config.yaml
num_hidden_layers: 12
hidden_size: 160
num_attention_heads: 5
num_key_value_heads: 5
head_dim: 32
intermediate_size: 576
vocab_size: 9493
hidden_act: "relu"
norm: "layernorm"
norm_place: "pre"
norm_eps: 1e-05
positions: "learned"
qk_norm: false
attn_scale: 0.177
bias: "all"
tie_word_embeddings: true
parallel_block: false
init: "normal"
init_std_qkv: 0.0395
init_std_o: 0.0395
init_std_up: 0.0395
init_std_down: 0.0395
optimizer: "muon_variant"
learning_rate: 0.00358
beta1: 0.93
weight_decay: 0.06
lr_head: 0.0127
max_grad_norm: 1.0
warmup_steps: 200
schedule: "wsd"
decay_fraction: 0.794
decay_shape: "linear"
final_lr_fraction: 0.05
batch_tokens: 32768
max_seq_len: 512
doc_mask: false
train_tokens: 233500000
max_steps: 7126
dataset: "wikipedia_en"
Each number is 128 + 32 x the weight over its row's rms, rounded and kept within 0 to 255. Layers, rows and columns count from 0. Numbers have three digits each. The size before them is the row's rms in percent of the matrix's.

# layer 3 MLP up, 576x160, rms 0.168, rows 188-231, columns 0-159
094:155073134101132085191129136094111137135122119186173128146125056123212174101132142119126075101138149106139144095065109134162183117125094147157091161163122146099171100136125147088173126083119132142096169090147130108121126111208197167145131141096086143121145133132116100149172166082117127161107093050118125129123138150152087086125137095113153167090137158073157171116126140078103156181160078083141102130130138103138168139099107112143045082190061118115131160150074170149126107186136119
100:093167126108106155114151138103212120130096153156099163115111114114170092125108176157172105082130157176169112147117121164085124147135139074140092096124162122165117118180175079118114096082078086095195122132131092196091028164152070107078102152122136157153163181145154102152144150174088123117092162133096114119101152147126123147165126159200080169172136136142086050132116091114117131109099122115114092104080129138134129089174131117161117148139111138108054111155133185168096123149122179
105:161123077125139083202102103132190193138117095190059124158129092121100112108141127153173124150166109100120134162101155086127108200137134127152174155112153147120114127117129148175123113166165140150128213111131140079141137112132134115154116137131103098105106128091088151126122146139136110147128052061118112184028094095079136106113157122097147153168126112133179157113147156143139079132112206136120165068124110112082069133125198109102130181126151086161114137094196108105144099122078090
088:122148197064164132154133159109206133113131132100149174128110144152152096096119137142121116175128115062125104126086167151173153188170072076146136109093139156145155133120141091087123101119122097169158152094102096039099113099090094068174131145171178149104149045100159172146125104139151111120126120175137173129108114119093149131133129152099116069161123124151189113104112130176107051114151141150147126118042149194094096175141141161141046147147119123149146131142141118126181136111132083
092:088152143153110079108129092125149065146119131132161071168127155124172098146119110141132106104110095111091087180121179093136144129166144117118088090114141134088148098126191110155108124199093107115157158164093133144148123081116104057108122098156070142110085106065119159161152126128152130106109156130148186166097127125094136131176051146105110123167170187208190138116117151111117116125117088123144116148176113090139123118196077141143085095145121126191150126140073105167158220063160118
115:161078125160179111151169179110150126115149123134079091125147149106154154086075124159067146118158102153147160102084185080132157061107150148100080076118146108160085142054071187155101112144150173135107146152126122150144141139130086172152112151160099112105143100074122119143098096099135091146130091152135125149131160132169133114113117184199169137116115131137138203136108122085076155114089113101197144101121080110067094204113133102148135144099157135176111102123195151156095106202094119
096:090074115146065115117216140090117114165177101152131164173109172092086161083076110198153159157089106134138189145127165143120128118115151093161153075166134121167099145131147188137095123117102118113133129161134138141127123109083181123114164109152135151048104156109134180137111119071137133100078084149160161152148103094179073138114114184094105144138187142092140091124148118116133148147103105101082076169099184106107196161121088080094142144143158128098099132155116212133107088106124097
094:151133119182089179158172114118062092112088135124132117103121128161103147077126094092101144110060130108132113174091120170177131111168099151149123077137129142113147072117074139161114195134137180144125116173070097123123153136139147157149144140090169133156112093159158067155167143116091181184050110082098121177139110072113130138073167105132066162111126052152117156098091146115111074113155143137153119135144120155183135106151151115114144071102158170098198118179114135172090129136117191
090:118138155161137139085117145085140074130121162135152138143128116136111161126140126088134113137169165115106094136173155110151191124154130118176098128102130093205171138149093117147118172082186091138134114083078110144125160139085165140121127084136119125098119123166145186161113150088166187105150146092147133099081144143066162107096113220122016130114104108187109117142121114159068117052140106128067187170190162121104100108128170143132137072121144161113107191125124071094084119144145123
097:124163147119180089096063157139103102154092145164126062142079177084098125093045046094106165156151144126081112140145186121137194154084141175140139145167113095109103140149118177103118109168208134175121162127181113126073128063148097139112098104128116172084094088181133119129088093113134104079146122134142123118097111118119161147135124128116118173121094135121159140185209106117122150129089163144136182131104142131168102109153092159164112134153236129122157109085131133099150129128129111
095:055129132119140125095103143134158108072181124097097129148144126081050099133140160133117167165161119181115206086073138111120158158144127154130053146096184144098105142124106089122147085111150145107162155100161057089143113129184115128150160168078131160102079146142185183114138153113155098132129175138154075146142119135126159130118141146087135097092107172172158077099166111157162115146145140112077090160097150122064059154127105111121088152154111137168130165169129130063146080128206139
094:082171153076154091071171196143105148096164142165138104122132200132140104144126190128101112130101114152187091131136143032115110110126138104159133136086092087172116179156090127119123156119084139059113148142129147081107103149118199145110086178156080121122143108149177142174088123123126156110141156156114135154126146163151150089159099091111173125195131145178117155140127160067188147102176115112107142011125079106093158132105104112137139111109110126145115099131132129094166114133140196
110:098176153187151147096152113102136108093212086133092106191072136157066133151159154111144140112138135158154138143205184065134110136138162132116109182102101194095127185108106181127141194123086080118105126137135083162201098118074113114101060154099122139170056171055165109110153112130089106158088155120180133136103153119120101131181144112164164107145130158154100169116131132134142164148099097119051144088117148126133098089096146124092106156163102118148097113092154118117110116133131132
090:085148147102135125099074096099134083140126140087129134162130128195120153059122129131088178107145124097114107131142161122098126189168158113141105141130186092158174051077125185131057117156140124176080150122145124116090119111089112124108103108154174128145124127173142096099116133108134141108150153149084097111169098083114168111152116137144111108134139135204188100131070223072039145114110090104142120155160115133136137153163121085156147156144148186090156161131165107108047117108197118
104:077075134120086123153169139135115136079151120159152169099144102046119178120056138133151099121099148161187124131119137107116133106186110139083073092163144141133124133100191171089151052104117151082072186124131107132090115113177128148117132098119119143175163130185167129088137129106116134089087113104107147074130179117168076175197143098177166137134171129095151126115160115110119146104145129124159127200096137121126179115120129081187114118185076126170160131180121133120159060161089119
094:146149160124106126107152089112070178125121119112104130139153138138063155084092134096142141110127178159143138102193149143188160147074150112140155143137138074129134158118120124113096106072089063126128153148119147159137162067129103090157152091084103098125108087169133140115137220163107114128091131117143119123043082108141140111123115167136119140123191121104200116098129190148077158126085138160039202088146129098159113160095200150148104135165163178149184093145129093112078150129123128
104:148128111149129145132146125111184141084147154132160126164090138091079164085116061120201109129147110096128136134151161146115163144090110108133164133134170176172089182136121137109143058090092119130142092094067173146180169094130134091128134111079084205106174117188114085064100157164201122125083085170207125134091135084100101127112117117174157107115123125115083141172119097093077123136186158161120092146118145143116107153206150070147095149094109150118142106142128127089130083156148102
091:173166206149099108073091130108077106128106116130124120132122136108135153179165141118109079069091149081145114133119114135152184148146059110134117094133084200149047102089143139160137215166118152150148134182083130132138123105091091068143080137205111084144071089046120152086118176148133136069135122149134111117123139157097087116149139109167123132124115120124168138162151127120095089117149097144217112083154140149198107109141123182188153153137153138103135111136106115150136153154135150
100:104161141064154132084099085178114128152132218128121079119115166139109088074114096118111112114113093090134077117130099121162134105185182118150115123064123084176116131117126153097095162102153185134152128199115110100127104129120122160176106135134178128082138113157224123160095174116148123082120174172095133166140125114117122147077188147166120117115113154166086163117169109178099163119171079095147149075150141059176176148117117155107174153119109112083130137135112108121116190063106149
104:105096164119093093141196124121089179107204133088097092191108104106077157088139143093167164095138097137150110114106125135137142159107125136130100181115153122122174120101173139101160151146051159158119152087096145164158205066228079124097112107140136155119097150101136165186122103159108101127147169126133107120171121080075107160132137184107191058072140133141140084139111152105052162129150133108126172066112175132128119171085135144109085117133157139111116123175135138121118102146141137
093:088115080109120155121155162180088099112152139139168126119124167132115189194128121144177139095124115179107159145088127181148163112116120115095128053060100071172140111129135139151136112078138167063194148113121152102089130145160182128096125106138064098145153140091129149196085143124140156126084158234111098157085111115153109108092132141146134176173139146158108159057173131120212103116134147124053152092105136113088140132119080138106137111127126094071124105094134130149120140125177088
099:096135091120144118203170130124164168149159131145148096069143093154094117119068088105156133171150076120136162134136116104109121150100128131169184067159141122152161122088132132149154136144107180092123179104100144143152090090118115109129130083084125178168134086149115150124120142085138155094154057097106179108066091153131160109150148080118096141187155129113225114144173112160122107131140188062117153100142115149077160122162166140153153141115051126187153148170121111125129047142092068
097:126145153069107105146096178123152199135168114079098034139150064144178120157167073120135088125127145153177121096105204120141146145172132115153137132113139181151135136120122111068130110106147161117123209197088111095122093075119116157151121131165185140134162116136167118140128096127148076105139071135123093110120074104124115141109113124108170169140099114140118184149171114127110126106116120112085083112105158085192121128167131077124133129126102149189126111074051138091140143101223135
115:131192136089127082169151159121166101099139131112083113183125085048071076172042130173116106150150143158102128096141164093105152129094130153122113097153125194193180117102116136136109101142104129112124164112079144197137079171118122144157071149141115120136120169075151064171129177106182117115121089148080147149107156132102152104142142132166133138165127131149134100116111131134087124108127152152221105116143168157146153117145076124118128135160145099047150087071124079204128106107136129
096:081119180083158091088149150142130185052141130099079161129100144071090129170118121108108125088118134125155081221091108136126103110194106205123138136109147140096120159156183109163143129136143107127155106144121140089087096096163136179191116122096134192162148171154126127142164125139133108150066128084065167160096123083121112157105118108120105145087177125141093140096139084086114145098170147126141092124151144152207099131178189083142104115106137175152114126130095148108173127196114075
116:098184130123113122125090162131198194157135113077144196064180096072133137090091133125207148100153159140140124102073192134146148102170095147136100082131170105159143111143167065110119071056157154139198136112120116090052140150143165173158142125170081110094152131123118152102135118150110170127152108127150134105073078141135150050131114109138121128092133181182113101174154155107093093145134115108134161148115118170146096165087160161136096118085130130173146113178134150096130112092104115
101:144131068095145153103141154142120066138127101141125178114143137093064114059117101146171104141152162200179093132121084102157116164140182153088173108135147150180120244118117164143117102117141170111132096133084074148158110112053168157123138139156144131108124114113157151166114139128098130102126114142133131183128133182133095082155118128070180135167100064145124130083113136134129128115127093109153160053147121096152172148098130071148130161033154080141131120180105111117136146082073124
119:118140125113061111055118155055125092160083153088182161213181107092063094139100132068131138138101169149105137107102051076123163140135080157105090146166132109186110104118097099151112129163102174103147099098116118160154195137127184143157081101154106124118138084123105075167123138144177148158118143180209157139101109181146081134169121104129127160129142144163112152098127131092091096132121144099096131159204122172113145067121103113137148122116134125168096135142150093140137171128170153
099:161118105150111091158220118175180159178159112136159049113102079152092177179091081132159134140145137123149166178066144080177133167117143076147100125101068148103135138114077202099158113071085147166117106111120135159129096101142088124101129078132083153142172132119149141120118106121088071106126123120144094158093123120127158113186131192123095111111161125163111112190092137079082127128167092137156141141061148112137120100149134108151192169106179138163088162107120148068129122111110145
098:109145130136122102182130060040135162134119104108075128166114150162139116087173081114114126169126149120154093165175137176112138123133103155116172091213111143134126129117094077121163164126138127136167153195177128064131148084139147143094112094149155133097156121142114122168172121192156099146041163105108162115130103092129053095090081075058121158126134106146155077145075092126129098133122099111160137140168199137128143068151108170129123133142117190181074128093127130149139156157110125
098:068133133157149112150129145119101124134151211107172138159137163083118092180125080135189129170152120105155118131134086121130128133143117069117157116185137119107094118142139107113212172106136138084094132099131120070118145072105143144155090136126149173118045116109107085137131147157067160111128108193200164086104115130112150101146189130137099104118137054132072111104207175134126178097118128150099122064060168115146059108140086133128135130102106140110148162143189153113143120155169165
082:179131141122213175153176071084089124104109109114113165171121133129137161152132088177108178096130143222131108076193112089132078136125156103146144175066131100068159046137100100104143082148080158122184100140153163127167110174127123122095102191160076143056170135109139131162157125113128113161126135126177118117135150138099118191126082057163117148093162132124143082127088139111165148136130156110111133071140168106113122141110170137163152137108077139109120176117119136134080109128109098
061:123138118110092107121039098095087146102164154108127113086163081119171167196153178138126191152180129136065120098201086107122112179056062118099071185175092130119120144120140151122123062117123145098091159124108175121123139129164146167184092136130094135111086084124177118133135132126141091106139129123100173110106171090094111130178087150143162125163127134158091133137140160113137152155130097096148102090082112113133126131160123121108173132167123180098083157113131166165176126156060207
096:054102114089114150088080188089132098127141099082109074140116087203194152114126140140187106155126094165160098119132150149171072167116072127131121155170128122117084141124101124123125148134133095184168140159167110089182182109142092143104174143104099161164114115104184134116150157134070111113111179112030166090146135136111144108130189149130125134140102098126171149129207170188110143188119126086176070095118138122120095152131089114092129114126079182144174132100145124122126115103108104
109:092141188183141059093146132096114114142126154134094068163127150154123102122048131147093173084128139122176138153148119115164115128102073105146131130137102122147119129179105083146153168139124062193141121118086097127154109174134162144144126132214141074144087134125080138108153136126123129138117128161111137149105110255149164145122147148062120076196106077161069102109138139122129142104147128144096151161117182092132095161104118066148066129137124136160058146143156141126093105105122184
095:129115121148142122099162106122158100160168097149188098146173141210129071136116154148055155124179091111161108154118111187118148106055115103156080144138113174174109109087051145122088120106090087133112166111169152139170126168137102159143069085190118154110099074120130126130141147154160126080182133097128110176104176126160098163068108145168169125144118148078090132089120144115089154071131139150141177100121116100141080122149147148159131147163116138094065177138170169154091162123063141
098:132113149161092122112183099164090117112131140123144164086133073136156168151155161171121083104144079129101152130209088123147154188109111102096114096164099118154157148098165134120110158081078166169105121114066085145168113125136141178109105103114128096103145109158104136122197150103138084163128213151207099108151098162113067159199154112088154145121139121071123139082175110167122051068108151132098129106113132182128047131107128141116138135096079165152103104167147132115143154175109140
105:122134150085094078096178051099087128138129171132065165148110124145089118120114061159107121147165155062205109141093091129167095116130129158103159099099140153175121102109099150181090150147137142098176123124148112111129127117144108152082081168188141144078150098133130070134114114130103122116101141055104121127098163163205166129129105108148120140140200152155147133129086147077104189097196141124122135189124156176124115149076147091132154118139186084126166123138193066089154155126106134
101:104127130077125109117108120114146111121101105098124130123163091047140132149166149165121140155144154085166138100100152081155122115163149123158172093108090117162135121109167125112180129094099115063102076132185112129084090176172111113086052110109126126161128186094134115166217135180170117139095158153113142122144120135144076102147193069110113154148194138107189094185144095163109072133114136098129119151142110104151147134151119116145053083128128082144131136165080167158149132191174209
093:122135145124079100146092142070104122183101164204067122106155100149098130091112148113183195205115072109170099066150196153122130148140220093120122138132121179164104139119133101141099172077125120159114123155101083119125109128167093157144098129135067074093154124074159165114166183172129141148125151105155178094110154130155111150135105124084125111119125128158136050120167122066184126123104144159116127155164141135155126157118079107144125156134133093126106143145153080134132125089045077
092:083104157065161080117183183104108132097105121140080105140098173187110154157118172148154121092102116112211104118184116110124126142157166084139140086070158161133108160065144158223103117118144109105162124096139139097132120100168130081153107090135136119064237126086102119125123120148139110120113171133106108157131134133108108135134185159087097124139095141236129135092118160152135147097164108100119119102166110096103092163088153150082136134126128116130184097134105135186096168142084104
102:137093175109145116106156108167145106102093120144191146178158091100085124143147146096131124076149140134066138086155098148118151117117190125118096139151175175111145100133124113067152156135077165119094198115139101120152054135166146108123091114184096090079152119171117106126228116095142124044099106135149147100117137131097125142162097094067158166115165155160129139116123119121113108156089224098084149123188201104142114117178075147126158205130127110099116106127096125121121099131159107
092:108151141185167128110077102128140124139088142110153167137132156049152129108214079092171138135114104154093149096066195121129145173147114070122130136109093095183147128109158129189159113072063165135144199154110164073135162088152092172138080118098153161106160076122192128179129179148101128104163150100136131133097151169147118055159116158098142092079105115193119141160162148058109100154120108116085093119112097143132119128097114136121130135155089082170116169132135105158151113129132088
096:095124119146137087148180129170117145126103182116202151129094130080103122132121100151154076125057131118130125130124168150140124100126183169118124099149176136146131106111149137132063147125120099164132136198103124178074051142102170145157084127162106163165130161167150075168178153163082141136126149120125101151099164097102109130133133124133065126133188176172095166050068118144127123139138119065132087118150082085201132085122107033130146136129188112092105118123098104113164184132148107
# layer 3 MLP down (transposed), 576x160, rms 0.159, rows 188-231, columns 0-159
088:152136132152161162083157094118124104123136127135120116142174129163172139148198078147141085110079166093116074155138108107170098052095113079110171117142090148146125143138144162157117169126150169135148085117163114145112116109078057139187109111160112124115143063130071064195097143131099128125129138144147166110121116102119138116111086122133166126088109119201072117160146156112087140178176083145091178121124164148181165108112105093099174114122100191095080084078148101153179185110107066
100:145142108130145123109100105174097170170104115160093079095169151098146106125120138061100148148157122101132124155134163122088132142128117124163147138153060087124150135159061109093155070177153093132102117083110132095156217126095144079092100092082114081135112078157074145143061150128148097133164127110133156084144126172134131093079098130112111125106086134176205138135186132098166091131149202172149160156085183136164128146177155155145141088136112117157181207105122112113169134084158164
101:131128167144149156136145109124157116144124112133140155123110166110113120157087127152110063179091149151174159160128088114110111151137104162124150117088133097133152113122156123072152120110120068077081159190102175181191072145100152121097186081133120220132114126095058118099122087097140152136129153042110180132076111164111161169129143160111099162106093163084163084119138123142106148098103102066135098159144126072121152073126117181141136142192160109160142078142074142126161080162188098
081:126121056142160144116139168140064194061127140140118151062126175130110113135099103094120144137122155134064122222099139181088106123070142123174138119150094117149089171130174130208134144163104144123182125170199109130107102157098113099140142196149172089120148191121158087153089141157175062082112156079144086106135077141137143137123172125077152130102067124099127144161097109128112072124114096159150139096105125094084109130129111128127152086126106148072148102111170155128114176125142149
085:148152165108103107203146098156147126146108107141118166152120157131105139105154126086116133083106131120099083087066122178086160159177139127174103201101149112058084101082140114147089109154153128148134149134145131175134074172114097124155127189154093091138104118100198156036199149131062104117114101169167119103153114153170103100114163115097118105123112159064111099131130123138083114159101133147119174180156101135062146110105152165085124141149092100155197179129114116143080073096115147
118:112132176134164134078076117164129183168138029122104136127126155124076150150116108112112137150117119134151143154117148037136119111104181162121172085132141138141169086072107138177106137148101138083131110122147098103064098165172125093135161084160106162098147133146048135140101067111168109121121097117101185222142159110132171128082085166092150125110118181086147074183095132109127118143118118111126058152097194077118149109138097148179185179141122140114131121131152130124133100142142174
098:144114123098143090106119122174125131120107176223160121136100086070136129208104085087082163105127137142177077131142114123198106088146122167058161111113098186121116116137143127124075116133113148107076118159111142174124094111173138212113071086071117149116140107088116121185082102132109123128122119105072151088129158095148090153162178086157094137107118134168136148108098159153112075096222173158095143165141142128134123148130101137106130167128143150113134080096147134196098107164172139
096:129124161102106165080138156180125172154166163164165164147126114087131104137103132139151122154096135121135138155109132166151116114104100111127135187114155096138179110044164139121119182098190087129146133109090098129098050151194208134139160124165129144115103130156128098204097170081073145128143139165073084056090170109149112106155101122103090191137134108147171074085065165125128137147110120136110141106093228084115188089126108115142124139132147131088140085098141121091143140106101107
076:125121090147127161151048127167139135125085144191091123122159160124070168114116146172103139124128139173135165100033123124144146098124116114188140111126113153145143145094115121145084146190167114146157161163131065127130144139151133085167164144091170141151123181075123050098146123130107100103080121103070122161136143051143174125112148078124157102122147126116088122086060160188174099148070148142194162138132206152177102117115080124130114111121157144045140125143147125158120123111093160
099:113138070085111174155119126076111115132163120112109146087136176149111130109182136120144066171058200174071132077130124092143130134096131114136154122151211125196108131122122147145133152141122109104133155133112137075122147134174148143114071102124074154083131129098176127172141101087150109176076165210150161162161169103113150136119153120124144144137152130163094081124154112154142098129156161131111109178092153144085173173098117127073155115120109084083077039177158089093098139161087089
089:121075123136142204122170067102105163144120183129129137104168098152133126151101169107139113179100070137198141153193135151104058174071144146130087130157096081151125127113188144116126157116119113143094153088174111118137109133093096111201123107155217076114121147179187076163135144152060120124120124183082135121155161124095137122107101065137117141110154088134139028100115133159126136153127107133134156178096177104139111134096128176122142114133133117127118138137168107141072148087065108
092:138101096160175145146127185109124112165131164077115126092136128132160159122108156132129130174135094138130111175157148176144146024158124155091099101155085114105068066152068093133157064089158126167097140147115095158120131164164123137136168090168167149169150101169139143112095137087148086140130127089117134080055128140100111152106080106133109177044149125136110119142179163106100130171118107089178131175127147168133090126143083160080145159156072140092171182105143074088122166164113076
113:133100101094145086168163119082086131131098107106116069112149106148107151090073173152096154202145155121094098125136099076156125128132107229059110108151158118140132120188107100135130148079166179129083123130119154171152127120182114119183094165137119118173177107157113116158099155109085083137139174090099075193145124125108159117091156091152172133162179122117172175096126085188162084177170126114154126166085120134138082132114118119152099120142081109137099073152171078162136080149137108
094:079095115171103125107132144156049137153135124142092198106134099041132120139134115150156118076166132221105121170113119172157185158143124114166123144134065081032157145137096102168141097131126111135133165110077066143139126113169156120078133150122117156158150092158159121110070115103128118167140122123111189169106165126155136139056110199155108072147109121047083169125158130092166133165136160173109152142094165104130141133163180099125135109087144141147127131146111099067144123126143121
108:125150121183133216103163149130140154126138113120096120115080135139158064136113118143100100094064149183175118138115108087101134063143072103048152135127083165229128128091119144095082104157129108114087173138096120171097132155137112144147134142128168128138143148106114091168117153169130175113074061129168179136104160103159130132137174076130149162135136107103132109147155197123125065154089085158142112160122146131123190149127077077143141142090135160088104121065085115154126176181087137
101:146124123139132099146101165106106062163166147128129073108150134137107102169191141083088111162077114153098142131105188143202119091156153104150179183089078104170162142087125126152130110147117152077226118130085111139071115129051087162110115135152140169099165141102159110130112101104108096139077184172091137180116110118116148123128098202132064112123077090184157161141148101080122168147138176127128139142137141150102079169130155133101194142154103128104162144133119080122100177115109098
122:164120116157070164137154131078138111113148099123146156177120180060121097154105117137161085162106161117146181163104122118115121103091124157141213146139182131109108047162123101150098039108110082089129150152135098135160127122135186140066137121200099103115145209130128108148109130124177136157142094187190145123075142129144098116133091120077153156140156110063166115140081169153105101113101135122104135106135115101095136121182164078150114150144144147113083104165120132103123162149218078
089:129087154142207141133145104144148083102086127161160137137149114131127159183069166178089085119118106146067176162122150119117120073108103109097108171116107083137143157097133140107100135126124147124127147102124125155150132088135140097138114150156109122126074173136176128155092139190089097166156095172161117085146124169058144153089003129132143116135104044159177070099158088130174172168157067139136125152121156142112108157096147151169118086057098147156192156150110139156133144110142145
105:164108149111143135101106105151093153141114145163146145118133134087124096138117127040139172193181197151124162140122047184089116175141102132115176158133114118120104118103106112130124125114176128101054085154145143169066139180160156111147107144165084149128082115073125180168116134108126124123152154090190126159114138090093153087142108133128154056093141080155119064132098118130078144184055161159142127166078196136112106106127111112145152087162184067142158161126138165084148102108119116
106:172157150104149163085146143092118110145102140088064131112189213114163144130177196138099122113078115114107117134181068176157113133095084122122070188103134125130117146174125090131168172066158133117168178152102124122083133145119122086101142169131158157152115072147150150112134172121147160143149102149140149074147112121139170132156039086113127209142132082111129071095159137114156094108158091147156110160117084153101129177173131156117142092151080060098096120077134119115111089173125146
099:147130087141126081161124131145159100118138109147081080137157072153174124138150135144099132154126135129135184080145112140127096175160073126185148143130159173091158081119086139166163188154121144147199172176133157124081137141119103126115130120116215137157130119142077071059107117141113140120158149118116137163131123113107189139099035147111073079125138088128104065176134072058081113109074175139149097151136123179094108146086099129144066132126127162148130179137091107186132090098112127
104:171127129117114137133068120160104154178151132161180094147078059172155056145133152090109165220118136159176168170184097097127160142085161135091142158099122103041136085148114154127109127095162151064094086135128149144108103181160160116110182110083079165124129096145146155167135134077162098140162136058106157138080194144127107089151074167091084164122126116157096126137126109082119109137092151129100117157148130117105072152115121139113139082140152072131126086145112138106150118123187106
098:160155064112164160089161177134102122065127135140154119133116145197109180093119134124110108119157070192114165168119101120024101156131177152139156101177120063102121121083122135149094138147134140186135073125099122109149121154088113139120153168116189131143135159144159122145174101038097187061134084126157111139142132103110077157151078105129111118098162091117134093120152184103195138086094202124135110115078100108092120125142168126173129129155070124179155096126133123123116146098146141
111:121138168115197098075253150086093149091183184123132136160160170071121130138098147151063074130101109082127155121116172102132159134119152142101117104145098131115142148146117130127122104137123118109133133136147086134112100139150192179186134133078135158107138104164154159110120100177166071117125138131094120113148093140129111113079127077092120095134109176087133073106126169131120153120158202108113157096145048055193175089153108171106166144134159099077093160122146116132097137134082156
088:161116137126155096153126144067088123130130121184126199139103165138183129124142165132147140060057139146062114145110126185170151114136101129054146118160112204164104188077186111087127147114147128139127133091126095095097154145075150103099168143179185096107083160151192089139082159100156148121141114120099087117143132150164118145114082071135124110145148145144217104188153140104121093058111118100145167108107169093094089139126116089185092145155098123146111147134103088150093112143111127
125:126144148131110155099119157200123113115122139144126122171126104120080110127151186098193111078132129149115168121125171142183156181138120114085091131134131163097114181121131135144063127089183124108121090171152144089133143178131110115108154050158112152133040139098140161114112126167111142133141065134158168081142105172179076129075168083106182129107087131116110158122096131115127170098140106189108117165118094199175087142062098108052106124123147173128118078149068127110137162172080106
105:124149053144097137103147101100133072160148139148165102134147109119171085097134136108109098192118155121148120140163157158111172105063183109117118147154145083137078142176106129137120099147134158143082075170152102171161180164126126113119122159137103109096127147091183071141118158151157086122156134070103093126123101116160144130155102113189090109106103146153075118077147174109163125144132143085178130047098127076199125139049160117154170183123126155205199118122115118147140150066163122
128:052114169132131125123150152147159119051147145151165165140167099111156083149126114087052151175156117131124126185163104113088151115162131178086092158094113075080191163157148158174146168112143131086090131137147143167120156127128129119138172148087138145140130133100169105133093163162141116125143107114112090139126057150140124124164110103153114136143117198100138114106151108161148140081101075088149160117106110094186118066110110103073153129080190148159103151127188074112131088021085152
114:155128144087146129156115121134079125130092166108129093096142149164092096106115150133103151241108120109121141067163138079214133094118132075113131139099128086120144129138106140139167130120192121153153150170051143107149109213176071111191117171116102061165083096117148121163142101107086118139096119113151097133126190164111197177143092111131144123134105131115133144081118098154135167118085093117164106140113148110135143158100082174113197114167077138120161100109145099106168108135183072
091:102091112052155146106145125135128136160109136116187171163079134105145089104092157122159130107086115179095095137160095097142169136098131130051142185087104156167156172115152099148122082159166123117163140198086146162089126133142168095189127091160138108111155154139153141127118128128121128046147198097098128128110097143146128138173073093119192131081118151112116116132108072189142135157158179091171096130145106113074129207098142149104172133129166062131145152066129132101064112091138115
102:115130109154092148097051137059113085103148170111140168139157146151125135201085140082140133205067072112164149122111175137125095151145141142174164106173091167179139122173108226108091134147166136113132162156149103100075155115103163123110098133111148202106168147081047160153128089107137148142146105183114137094135145138116062090078147104146128152137121165178144094090139139104132128092138080138164093120130085151110120120137064147124114134111169118072058145116134163128118119130085123
088:173113165087120126173160078109114138120141143110149135109163139075152132091137165123114079148107183161074177109068122099166154080180122128051172127070163113176145049081189114124145163048118181101113096119111176130132152148105117122167131107140103168102174066103171122136137115087122077079155125138111139111089155135114111111170132156098143090169117195125109186078130125125178132140151139169141208164159156189111130118117112113083122087103120122118119137117132078115133121105182142
063:093148114133089154159155117146139133100090147159186058110123155131115159119141133117084077182101058143109095164108087149077131139121122092117129079146137086121136133025154160185144158050171217103136128116170095132136123115097167064136145166083113176130084127193173145139107115146160114130136130117150114137186135122155113133136128182109119198100139115113149126127123119145143107079182082139110112104147112156097172159173123085113126124184108118125162152108115035153142142143191096
089:139172089119069115096144121123102212155167139115122145162167083160084063087171164145123170154158055100125124192131127170126094182096175127110125151097119067082125096096145146113163116117112186066149146087168142091226134125095161153122114109120148134101149125054126107130084131116125112059084078164157130123129158175166156103149146144159112141095134123126136092124136074175101113125086136145146133107156109130122138163137125108131114107118195068172086170082170126129072112146149125
097:169181130146154144129090125099164134136183158093106148100172085128173097117162149143083071147096145130140146105058139081131103115160185082196148089116150159161119136148118125103107133144135170097115112130076094123129123110116148089187096103099136153135147128110103128064087109110111042110123120137147114076177212109147131114130164120094135153102111128122118146086102141109092105160207105140129105184180115120135111080175054135167146165093111182088104206120168106189135084160141117
096:142119156186146123148119122113143153151151113126127092075100112178159088140069108094091068134156100111082136154107165078119128157172192077147156147130164155123094133131096130106118140063164141130128183131150109110207156122118072076118101102096097164125156199142179093141099086136133133101164135087120183146118183157108154110102083137159183141116113112123111160127130117025162088129121079095119097166125110193127096143117103106104102109150134131138134205121186132178075181134088158
089:132097133145162119129169082170153168102092157113148130150150093169108162102117123117127108133141073147154130170107086135154101106115116201042182177109099105122114066119101129157097134082151120104120144160148090122153130112144150140092180169166121092103105200133092114096113198127186112099135136095134121079180116162151040154161143173118123169145139154110147073129155200172097108113088105174107184098088117120159085094145032123140145122110086063159144117113137136167147126111134148
122:132124107165158125077128125101157117127125126066138137098086185141167154088119128147121167102106141120086142150142140110103133181168127145132114159107127169063185171143153116086092155108060099139114140140142135078110130103154109145147128143104066089146149159197111187090202117081092156145108101198156135121162132110104116118079117111082118078166100152123139093132124130143129144206140127142114081109199097189168064125127146179124132107162067133085159127136047158104078091153187156
098:091120122097107193110125106171096112162127142127185098101070084171154105141095083117121162096082106126159148183108065149144123191077138102153133143123081161131135171148201177142092134146118135140133135104130083149112084155125141103091075138084130114192111171230142084182120136155082162142107115140098107092097106180133102143123118121186122120128109085172122179098135099082098098189162092142116118186117173173104114168147079137117118107059122118129175146095158142150108155100106145
105:194103123108113124079142145114114094091148119109151156121110154134136159145153115146184129128129123109093117237197016115133038159129089154115165143177126134143122144121123133087128128140135108098131175100158134158104159141136146102107130086121092138191138104141132132172161098137089142110111094186140085126116102058097126093129154120121100157169136093107067164144167137189072159119177163137147112130152095146113126111148175142134125137062129067141092064104127061114106109130207143
098:133154061188133077144122131083095131155111136096155115147112109165145101176104134092132121101150134133124129135134154225150074077114149116124133194116064066185135145125102135160105106138167127175101107114073123103121078111125147066108196075116076106128156128137115136114119146106099091133104106148138132166114135145203165121114122103168069134139121113109123130133091090141078159168176079113131125186089156139145157160073145121234177152118111095169174119101159123162092079166144122
107:127081136145088141065167141151114141113091152044099140143128185119159111165154142128115144127138090119150126142088132079126143107159144175135118148072095164177125150157134181130118183135136117151118128172106162116128174068107147176108114139100169152108216125115154170116083117141091118181140147173148187110154118111108151104050099117221101158135131168097119147148114175142127099082084100078089160078102054109132105089113076106153111122187124098146105107155092110062086135164119123
094:124087151093135099117077106173191137092159083180157151159116120098070113172103135110130093133121178146151123175146160163139106065096175164129123147164159161073120126079203163110088123177143109074102193094144119119151109155133132142127133083156121087097139163159126191145107095153100129145136081099120067104148121152117143132063115175135156087125157135092093152109091106136136101118195140153098160125150110187076057142145124131095125103133096094093160146126137149076164177062139194
101:139177101113120137101113067125169155126117146089092153127171174154138121128121145103099132122175004138085087139128152084062110140131139112044125100182115137128149090147095159112135150122147110174151144093135122107138166146084104090114087102128162103112087131137104208095117116126204138102164123119111182136164114124158114088114129095137162115132104157143172095180210100090092124128127161185118157138114125156153089128163180190166146146087089141143149081080076122110173093169110154